config = dict(
    head_dim=128,
    optimizer='adamw',
    beta1=0.9,
)
Each number is 500 + 40 x the weight over its row's rms, rounded and kept within 0 to 999. Layers, rows and columns count from 0. Numbers have three digits each. The size before them is the row's rms in percent of the matrix's.

# o: layer 9 attention output (transposed), 256x256, rms 0.0738, rows 127, columns 0-127
# q: layer 9 attention query, 256x256, rms 0.07, rows 128-151, columns 0-127
# k: layer 9 attention key, 256x256, rms 0.0678, rows 128-151, columns 0-127
o127 076:472500511454508515511461508468508535514475522506526478510532488504471541559458509312539473525496527473526505477519510517540182542530478376470479513539471497514528507532525447533481504540514445408499482512537440514546530501514510504478489529478546459520588486483555486498486518658501511528501481488459541518528522500528496471484538556501498500441548523501509513486502460518510525510553
q128 045:508542554526531438482473511535524502496497482448491490532527548491527459467477453504502563512530488504537487550431569495495555631493450546552466488490485434552427565452492516504492509496571456497484554493441452486457422532472520495522405548465515552512412522568467500498537519545530464544445547430568545511565464414492470542500524484479490478489486478490490380515512517425431440518455
k128 044:383475466567449524510585480515472524511472514513461470441490483497538527506540510498516478521513586528480563471520454480461558477506589525550514464528474497442464464575504492518479481480477497568464454491541612447514565515514425535390551448501539460453522534421495416479438542508478579530481454498462513492538512529524511442546491463470495462473530516509497528466586563533446514501438
q129 043:472459514525491457547467505534506528524485405558540494500522495481474411475452519510455515508442467572530502468493527506517461526453523514468501505470508510457493502548488478511516407562508461504458513516463570488528511560458500516468481492482495566542441521439521453468547453434556454435471510555517552501514512545586495512522525520444503494467495529486506446495551547543466522495485
k129 046:545544477545537563504495529513460486534542539535464475609453494531487626498603440503458521484511586570521514440498513483499567469482493495524513536549505471441496410450551481544575510422520548453519543472479472475511470418543523510501533426469520506490557487516499489534452499504485585562545461505503528458559478436415562500522450465511503497533449530574512479423510462433443480523550
q130 052:560532508551495468512575554495520500508498510464544448448513500477494471482431583506484534554502493537437514463467566521456453570425516482408505539508500445437516519547454569530465539502570466510539541478491428448465470509440531526524478528466494595410492517522475452500518523506477522446479495484554463506440425467496443483488482520383459469483481455557493546509451500471457501486508
k130 048:524399523507423476537533555491481497486443556527465466472514544482566566469583450509486517525468475484532456486519503484521561476525544558586530424538559464526533487469466430530497516508505598561500520513483566474567490484479456470430544442504498554482560465512528522459471525552486464448497437525461487503595522440549541460481491525563464455528555494499471549477579527506445453587471
q131 046:507470485458440489447554415425464481547435529494479541514497426487535498522479394479561446490481476487508538530497437484508527423522524524548514432519513470544516526432484489543483528530458553443514488463568507519543562519449433506470501538465501430558522490472523458469475484516519444575499467503459483497454593470445504558510470489501532504537522499433471523513520415526569503456511
k131 047:514494535477515502498418498567443508496485465535497575530492497497474430566510581487515510470536488451528470484467490555515463495500555487407471580454498545485413456461475495486520510472487455502533427482508453555514529527550488551545514529533490457484561477525463531496515497494496537450560555532549532495488511601435511585461519522528459470490522504567479475530443557492513542432489
q132 049:458433494522511557531461466482479502558400506474480528504412463508473498472517522526598508457534463501540480411509503597549480516494496482544501529476506491474514452540585436545515502527484483458527560471508495528458535463461503453489470536516534483464471457522528469466508498506508512532498483529509459515487542535465512474469471485559524472523440441527471510488492522516518543456505
k132 048:530504531478473441475431479476475520493470532511467558558545528495459434535493548513455515570496510509408485530512466463465529481536451549463505548489489488576469447445477543469426509576457431516537525482516498534558536504450502488516576540484462541573509511478504519438496531498468488523462429483520527493481496483453508543527465520417531496502510548551492452535489544486512532487561
q133 054:528488510511498480448483475507487481511532570485521547577568462507491474558543525500613502490433442484539533500489473387507565497577548519544512529504476564510478550469565470451542516475551585444462471476530534500551533448546459459548483520545557391535488509465469546538536510523470534471485507450463526550516503507522530562544484497583534463546566457511557476494493464478518478480541
k133 048:544547541522559470539506523521524518521438467542472490518469489537545515518436487495476523447562470492498540538445456545494419476448502496489547507476526530467530480518469540478505479532483478506528482476446479526461554552465537499479517541472514458492525534492523538447535526453462416463613574572487461455406507515498503537460534496531479532561459527495497515500540518480468535486570
q134 050:480484538462510553534490446476539531493469522523417469464478448540512522463494460506431479585496504460457481507427506513532427479466544446488514464508512446465559477548442496595558453500460485537532486546565523491536539532544478422474623468482466601518548427467541518457504521414505484440497440520522454490464549519516490484502535553462469530464485515482445547528485526550536548465516
k134 055:531463454464490512467441485506467490453536584435612567531494491424414540538495540507479528485490477539539489477600476496487563495543487556512432487430454489515444491437525497499429461486522459495490451516506485513565453455539458503517476500468472502552578526507452471522526485554543480528433428504490527490536476477445490536462535511476500463584565521538478512459539424521480479466521
q135 051:497504473486573474516543484561470431522603497533505500462529529451523459460564607516548446581470513459514503519460475487450473464497454458506485488480525489517516506619455463506519477476522466515463498449518454530522525593515472505410466458511507486468449529495482533485428511418520511529479451566459448537510471424479488519488473500432541488481502533386482418452501550507521513451478
k135 056:468410520525468498529438554487522504495527526483564428501506482510456523491545420481506473514500541526522507455529485536571550551481602511439507434570514501510494566427461493603480510500490480424533465548492487518497414455490510464543440518497520554505494522572547470561542464539544473477497510479476467483505528514469503416465576521509496491436513508561480481502464508499503498459519
q136 053:448488572510557445535545575562494526503517431481571404455567531479527520440469549499494538443560473513504494469494547514484490488499488512436553527546544471487533468492496401510457525421539496539507527529458446500452457558462583499447529498480536526425503520563527501504463503510521518541480567576544549458496410498543463472484498480452477492484539517444480472482537524504479482508445
k136 049:443445477533475541526517473531437505477477444512491453466496479575552428492481456476523483489443546458486516471432488477449485589499529502542514463515494434494527526523442473543608521505547490504415539448507527478463519499493471553497514453470480565464494513481586488539508512516511567517476464461416478502512537462514522445533488529527544535527506522473534555534458521502461486514455
q137 049:471522482512515520536536519486462501490565518458562508479536460445514487482501602507521551486496453530535522434508569502462491477500464503486458522497508444470503468514552528497527518439583493565458559436525391529446504536520523500410475504489505548399552530529508510472456527527553556518449509532513516471471475460445497539469513523546530457547537537432561547475567489553418481485497
k137 046:436455506519480501559551497517526498493500447503431485404438548512563516484487478468529471586504548462485528457465481514514533558472538467490517454553553539428524569461492520516509466484498453478503523526484485440451436502513467543458461519516507509468432466516511420585498508421539550485479435485553477499477494550557501421519488489461459520413477508463458521524461576483538469489451
q138 052:520504512530534479511538575524445494455522525402600523522477468492500533529496530523543571421565529540499472477547521446417519444530464474537470574543514569488551475446561498420501552444529445507519505483430498467501433470437500525425433534504491446396493496550491510504540440585465458553502584476578504501540488439502475476522455452568515494518464489432564524482564515448526495572522
k138 050:537563541512494465498568513499511490515440463575398552473472511514561465535504525507434466468425474500496551517418492505553455490488454416531523564539521460508437539643432516509498466524459565492498552463494535493483576560470477527522499467518481422481520505484561470462493513428467537444540455529503516510476475530478521513519431505566459528514506563499488543477463536512463528507481
q139 062:450544513574494502570523542458482516506469561438521526445549477483470520544447507514494549478478483537493477462542515463507545478533457536560465568512533508470533498492560456452555593451517465540524535510480553442476506468457484552434384514508486441424556502618490477527529475586499462583485524497524479541513488493504494544484450484546504508542551483428551492427509500431510457556483
k139 058:514496481417486421506514495534560546503437481559447535531447463486558451499458505555585483419489448484525533525484560480524478502465492521500513506507542471501513550540411550477479496525523574474469482478461533538538513546473484509504517484530535525465515477489555518441477541473447518457582467506484568437489424550482470525484420543591465528548535529478476557513521495474509510511481
q140 060:561501484506489494414411509439572550456458441515440434526514502509474445493522445503480457482507488465500527524461480466578558505495524526454521483460516471532511568532456503535542429488468563514488474540530529535531480530461491507505589457544494548490482532450544512446545470420523504484563481429458516487496567513447555479564539526478489461495541513511449554484474563531466503502496
k140 055:519519435550486517557503512569456494471505561474544572492543458493527531466494579585550457504445550451541507495581525495474532472517558543478488475524429498483511510478563482552544493447541495471491451443538426501575482512567461485451438489500531547460543483508519468534516517532467475467457487480548482534510483477501440489484538508470550493459481396523530431538538464534542502550487
q141 053:565523503511472520477525398395458504549467536501456552518439464521482521590513475525443475503466478538490455498519433522435530557554515515515493451456467586482476528451520462433558541600509491455537387532484567465503471444448466554544468517537457422510536537494493485558493485562468444551472511399480509536537546496493472469489456478534499522571451436488510509462464546432523487526514
k141 053:545582504392481515445468516496473551484499552535558575568527507462440515585483484521576524457471462552489474513548524470485489449514475517506491590443514515528464490532529486470409543526492596530551449559508527547542480475446523469505516511478508475515545536509477562525513485591463456508468588517511544434535509537441481536485493528541484454521527550508552481514519437533489523528493
q142 060:555557515484521553516575463433438482531536476507542531482459496536507549590494527554467539458497464515487491464481487475455516466573508509542470555502450594453481498466546477455523557525565448480539464503482488464507480410463459566456403521487463456443503541567524504571504516575510449577469531448544517545521538466488486486499513480511481478491454449441510487443540507442498487549489
k142 062:522521542493487422460486541483535552493467557505461511598465487482496386483509528545534527445495486519519490549560529487540490490493436494567478517485557496465507441549483443509406536528501531516479523478464600530503504513458488497532526520504508460509522479460485488413500478466464520470534517490534582439449463529448483498460439501560447495565557542481515498494508490517480525502442
q143 063:456550457471469534471531473569417453526500520424504511535492510483510495506489564522590469458468485465521474521573474514492505459562501493536446491509482548520479466501529440483555487515540505508523498472491479425513531463562504529487445539482482420526598504557493501578483532607434551494496557499477498503538494486440531521415527482560515483564527486461582482495479496528533487475495
k143 067:528487521497499448483510504409573495499524447550417571526513499504498485542470464516450507529516451569518525507481463496597443487527438521496472573483461510498508533481418574444470515538398534479543541471470519539504470536469523480510561542508499472502477489543477477413491541433497518534505467511559560472441496568482498568545429506486437532435444549519471510465531481435525564454493
q144 067:552491484492504491487535491433519484537423591512477476519446447522516507543544478456398512522427484552477518462526449560427498482488513464510504478451467548443487451520529471484490512536509449462535440523483574433455543408449472528561450503518504419541529476491431506517481535516433462534459460435509502541539481544529487479433500459528511500587552478527465521486473451482541505552571
k144 054:566502461454464556485493498426455540553493611550545508496522478459436570540527474551535462528527483517516466514436530532503478486560465495530511564430438535539448435499549481432516525531478602488557455544487558561579461438399557479484487497488525485517531538586502500593544483586469463569517577463486488484474515501404488481495491535481454498423515516466505500466554494501515516489519
q145 062:477478493518482463412472524539517525506521504514457473502536519466507458443522494482617506543465503511503495495529433485578489446510433509472472517504556452489490476566500538568475440512495512548455564447527504518533506571551519429483566490501503533441540523418509525417462514447498529396528512555547466515490518530483499537515519515507507486479493497545517526508488548544434520444470
k145 066:453444500580550529582497472466502459476525505476568463384519509502522558456523459453451435562507546413504489468452497570456490510518561570465487447549453513533484512512512543485609462461517491492489478464469494456559449510507514490456490438513483574423491471522572481562498480479551481507489451484411439568508492425524477512512556518496523508438466458508476530490471516495508514514483
q146 065:444447503563521508519475543524498550557428540439518517480586397467518541523451532528517471449508532598459586506510518551441523520531464564473496438527551575484471439530593501473494536450491528479515516489520530460483489505551465498491452548507544453464546500488522505476478513568453519534497465460523475519511449491485438519437460537626531489545509488527515441486510523447489465560497
k146 069:565543530420499542532504459447527539476549531559459587493444477534540518496481478574491490447510412456502502542471492498500455510532508526534486569453421562602482504527468445443582495524522590527465505482450473545586474459475570526511542473492486408511492488529529478436483513496467443560468486529487564514517518472488546501513454598516490524486476508464545491514531574517509548470500
q147 060:382511541534539499540511601569491537432508448505568444452558529443498483428459520503496505473573505577548527541483506494496475531524476507504456567540629457470528487483501526522415505457482516495533596477448452489456442612533502474440547490485508521430434501484555536473549519486560550469510525563541469492502427450542498539484462479520489461464511575467565516498491482491409487464460
k147 061:495471536531501491543493485483468441482504433486462492450501550510547487438524521375467423571460571409480554444475461520528536510469519498476457447508435469547520552510450551470553450486504464559440586425510502453500523488536469496554509431517464563440508471426550448510475517391513550505482460495423458508525514453558527519489505482544509483500483508526426525492391538483538498427554
q148 074:451487513425479503455541449501470511559553536478457496488471456525580476510559455483494524526484479510507523504537494559538468495477491461467459453480439495584551431547485493478575459527552529454529520472521443533544576495545442500607445530547535444563583456567438484508486566493423491532485500511484485457562502519552550572506518509460477524438521433536449499510511483550545522430588
k148 073:488465485482474453433421483440522532431561493505517510441497524497480531562430549503490496466536501565552492500506427515463442432514496534524517549520487507477472509515459592464482496547438441479512399541468474520486410503519446497483513456502516554519489510501472449513466515469559505453417479515581518541433454488445473520504471491492472458504484480516546496455514472448535522538409
q149 059:547514479531583490569471492491460439569480519472563584506503477528542518548542540582495479500522436475435499448516545480471516474536512552498487495514457521469512458440568491458507574466514449511499482483504457500527470515507508568439428555539520493459531495592516496574456474558552499548453505514490561455533539485461482468479539523503472507513451499455480481427592545477543481568478
k149 076:525517525397438493449527495442518482491527503548414559519469509428476507549412523532543516423513480594531499537533459474539466511460427465550519607452511596518455471559493487468497524506497540493529466463460544517527430433486501512529524536502537403578509450540456511454504573518522532533550498523541569449515478539473469521494421534544430538489531547495461494527487474454461551507489
q150 067:519496509483451519489550487518496479522517513533476487467491512490544538455503513452519452510443465477551512522488526485498473533484504438492470465464472556490470437455543502533520422594509452458487458509532508539500541469525546496563560506532457542463471462519484427480446521469583495508466500502485526539537474508495502457534511496425439527477410572586449505451481509451504503456516
k150 063:510480500519576551487533464529566443488564450484577428465494477511500568514507477392447530574511609567434442466531492512383452499458542413512515469586515508458493523530480529433520488506451523454552486529481518447476493576491432487453493504490496457531559514506464527477515509482577468480464492512535492533495482480558497502467524485453506471484523493472560545533585496532438505474531
q151 065:432546529566480469509525533532517496490544473480517467471530535517470460521509461475475551461560463454487542537535534499479507484480515494545512522539532462434551477523514487453476571466516515516559599421433425524497528577498454510439497517533538508455398520488539539474520534513547470497505535538492498391514514497520519483502518473450503459516475523449523442488522458509477460486452
k151 062:425455513587456446490505514467547435476533471476460446468489497495552518503500504424519555492465474513530529460513442490545574543434468533492427428449476506493537562503438501528454474488517450476515565476502544461458492463501453491521516429487470554517531470456441453542479473396502532427537458533524501517576468480448509513499448506520537482557576471526445569478502530494518470478536